{"hidden_size": 256, "num_attention_heads": 12, "hidden_act": "swiglu", "parallel_block": false, "init_std_up": 0.0304, "beta1": 0.9, "beta2": 0.95}
Each number is 500 + 50 x the weight over the matrix's rms, rounded and kept within 0 to 999. Layers, rows and columns count from 0. Numbers have three digits each.

# layer 4 attention key, 384x256, rms 0.0841, rows 137-147, columns 128-255
524560516528504515483542476495522494458491524515529499434500478498563443523493483522503531550519489511467540552500516528465491518507468495440497512496469436483529514518475536525529564496532451475469519502549475488516515481483531528483469507448477510474490506527487471479498480509472483541522505521460465449507433456509494535478507507512518470543467511491524494484503550507529501460532
522512480526499459519467536516455513508541518543488481520503550510514493497495522479483512463519506476517448440482497518545469531444510532504484548452479562452515469489472461474457531525460547521531460524496528502470507506510476532531515512531523462519529516471509505468484500511504530531463520466521551552518574563475499454481529494525470554480544486451507519493495501479487507572459
521484469495492523503487508490505480509471457445499513483492490482494492485514470545501502521522499519469500542498479495488514525521522482489553512521514450542493475514483515501538476516499461502489525471484494475525472508509542432504510457492413531524508468520449511500495510469493499533507463510512503479504451475520441495530514525482523476498477521504493477506484547501500524496545
453443434455505429516481532522540485515535516451538500578498454519544530530477491555501434523468443510579522523494552457458535496500518587453482477524541552470520505521542510537536474533496460500547523532517542458526482542495485510529558538492511544501503485456511468503440593435556465474483507463536488512480500487546494498479505526527538497429539488489478459549525541522508415535520
494500478562486483450431530538557480540489488499501452457494465497548454483507509480467502448471480529474509530513490512468540524460558528427536456516530541467512520533509484548460507428585501454508466417439485430527510549431540528526598527446586442460543495507515514524458514557577594501484551468488526490536502481559550495524429532466520431471600522489414500499437519565468417489455
532518544481506476536541500534545538494565533537474474509422487549542484532440543486502483513449500528548546505518510509456497468427482606467465442505484615427489577521525498531453474487510482490443473485501468475518543502484508594495523604518523460439521535435511499508458501529611532435510541465373434496525460539464509540496444515470482461484577548495494521512575529549479413455493
489497531562485476494482522475513473527464489534481486514519476505542503505497459465529494481514512498481503496524451504488530515499505499543477490463496477493469525501528483528473486478590516488510578527514500541444452505444483522525564453455527473503485542519542532465525551526488537502505500432454523473483510486502551488524482493502550525486501524441475504462505469495463495520462
581545538590449522536526507518467593403482528595450511667445471487484463631476524502414534445576546461512449452620620401504509444498546593602512501451479500446436525446536495437515492543417528442402546543516544512494539568551504455505463450598581526469482496453492458424420454557565567494457516511485475514466502587526482393534516512534609444458532567467455523512583421570489494488472
459544541618445496489522558489513476527479472541534514418482456521602447486492424373463424581522513517499501543561430515450479506475579464382535486525533589481448469527601437535507566473547454436509396554501467526476451579498607516486431558519559429559485549458494513471498537539549531440497558460518527520575508457531536505444487538432515549458523519480476563548493506525538378514553
561570461491470372537453499496492508593417512500494610634467451490525630497540472456564539368522393445539540558614534617455604379582407527412504437493613572405471579486500440481552511454536542545482585580419412440459518513539524490428508446504508479551547548477634515552399532388416504524500460504411523465548431615559539527552463486522436508518462527511497517468440490584440335514476
392439509469521497510486533481442590481578465485503544516495414489488521407493533380501562509565518494417561578546492457545665458583469518496422494568518602482448446443468440447549412495333501472626555601509550585476515522591476486678520323611458527584455528502517502514477429503391440558505321545577407511491624344594529509532653528531539428533519601547502491573545578508530596498494
# layer 4 attention query, 384x256, rms 0.0813, rows 138-148, columns 128-255
506503489479463515468481496503481473468459478437479530521461542476505522502396512528517485548514487469503548499515531436514522512540478506495505468490486488487511449468535593522585441443495520492448470535452547510529557511550541490521491485439583431566445469521557517538499508538476488497496464523510464493527570489489520526506544560482528488549481487506456498562459438518534477503509
517515515463498494561497532503504476537495561538562474444509487461479461533611485503490468497445511537548459578472503549429446545436523563488541531566476456543502521517479473511443612519551468497522544413523422433443452490490507507491462509601387565482569518518433453471509475458525522511480520486437434540498410537512439469518432463532532569474528539490515527429564609466430506551526
470525477511429461477429533500473498427536470419506499512543515540470483494524543493482545489554487480392462427501547497528483528440534506549489498419507521542549467450483458460488506517464526555543522473492490537495461500526512478496559567483496476530472422486500560508516560504507519460512544485469540497442538588472478393424492507525478493583514483545448474511478499495537493495444
473508533507541449454511512555441463537631510540527527554490442454507453483497503555497497483524509469481459478488521475519481488475533523498417539498486444501534490474507489493515474557495523512513481475491542504536442523520464527488508479552485517513445492417511546501538445504447476540477546428501519512420547458523486516523496469531571570504554485458512486483496480461573582533502
432542506535400483465375543526445454565562561467530476551554458423482477500495492566453498521464400415498492470458521555564550482517557478538337479467562502535467431464500473468521500531384594423536494600474508509535432536566426522461497467541459491569402460458486555488522506457461524474456501409530553644424612467474477501478492463530531524504557491493451562530386507484496629586425
491452474478545481517561508502438475523468522505514551488502500485536498553552535544496482549473512491537488525595517474520524560570533453488534568485482431502552510496525470549518487473467502490564520517452541468495532545506505536464465578464547498422465485451512497490439533535477533550534456482498479482460514489531513474484546528461523479474496460496471567426506518553583478432528
590531518591467520565539516510478619422486580558457506640464473445447495632501514436400576449586519443511472452675623447513488433496552600633482488412518489475486515453533546425501472486394497446394534590472550467453520548521539477483510447559619506446461424458500479455463476545565574487512488530488468473510462578526483424523537496565606485434542510484417508513569365538494510488468
452554513595433490486511557478506502520476455544536523427515448492599402517503407398492405577524512500510518510580437526446475505466552463383530471492516567480422471528595398493517606497530439412498334572507504538519457634526566506448445552525579444521498581433522531458489541580548532441475531450532523505577520445508575494422516502430543559446519527459454588527491481545571352531520
530545471506450355538462503484471451602441520500491583620420410485517628514555476463527550379565401480540509573638546631458641354605409508405471453504597562435489519474522479504535480451500575495488586586432416433477480480515578482405519451523526492581538556499607519545391481411424485502486426554473552478550414615584524490515455472564457481559449553520507504498423499583454357485482
354448505500548529483500522488437575482571485481522574530474391462505511449495523388533551507552525515456605552544490446519654465569475512490439485547534584465411461420421422447587417460419499474612558555530518581439512545584457488641493354593419533597442548527540499531528421533390401549491301558569416539459598348584519534548643520500526462531482616524528495551589560489524622510478
548584383372489446411505475498506509503471555498451437528450575489497512568565503559465544443435463543467550542454446559502361475414570540544533426581534533498566513468485519556592385497556384552513547398496519460494555573490562545540595490605455527493541555576543489520393584585640362384460477554403536559520449547492572418646390440443503487495408456602433559481514681639496428510458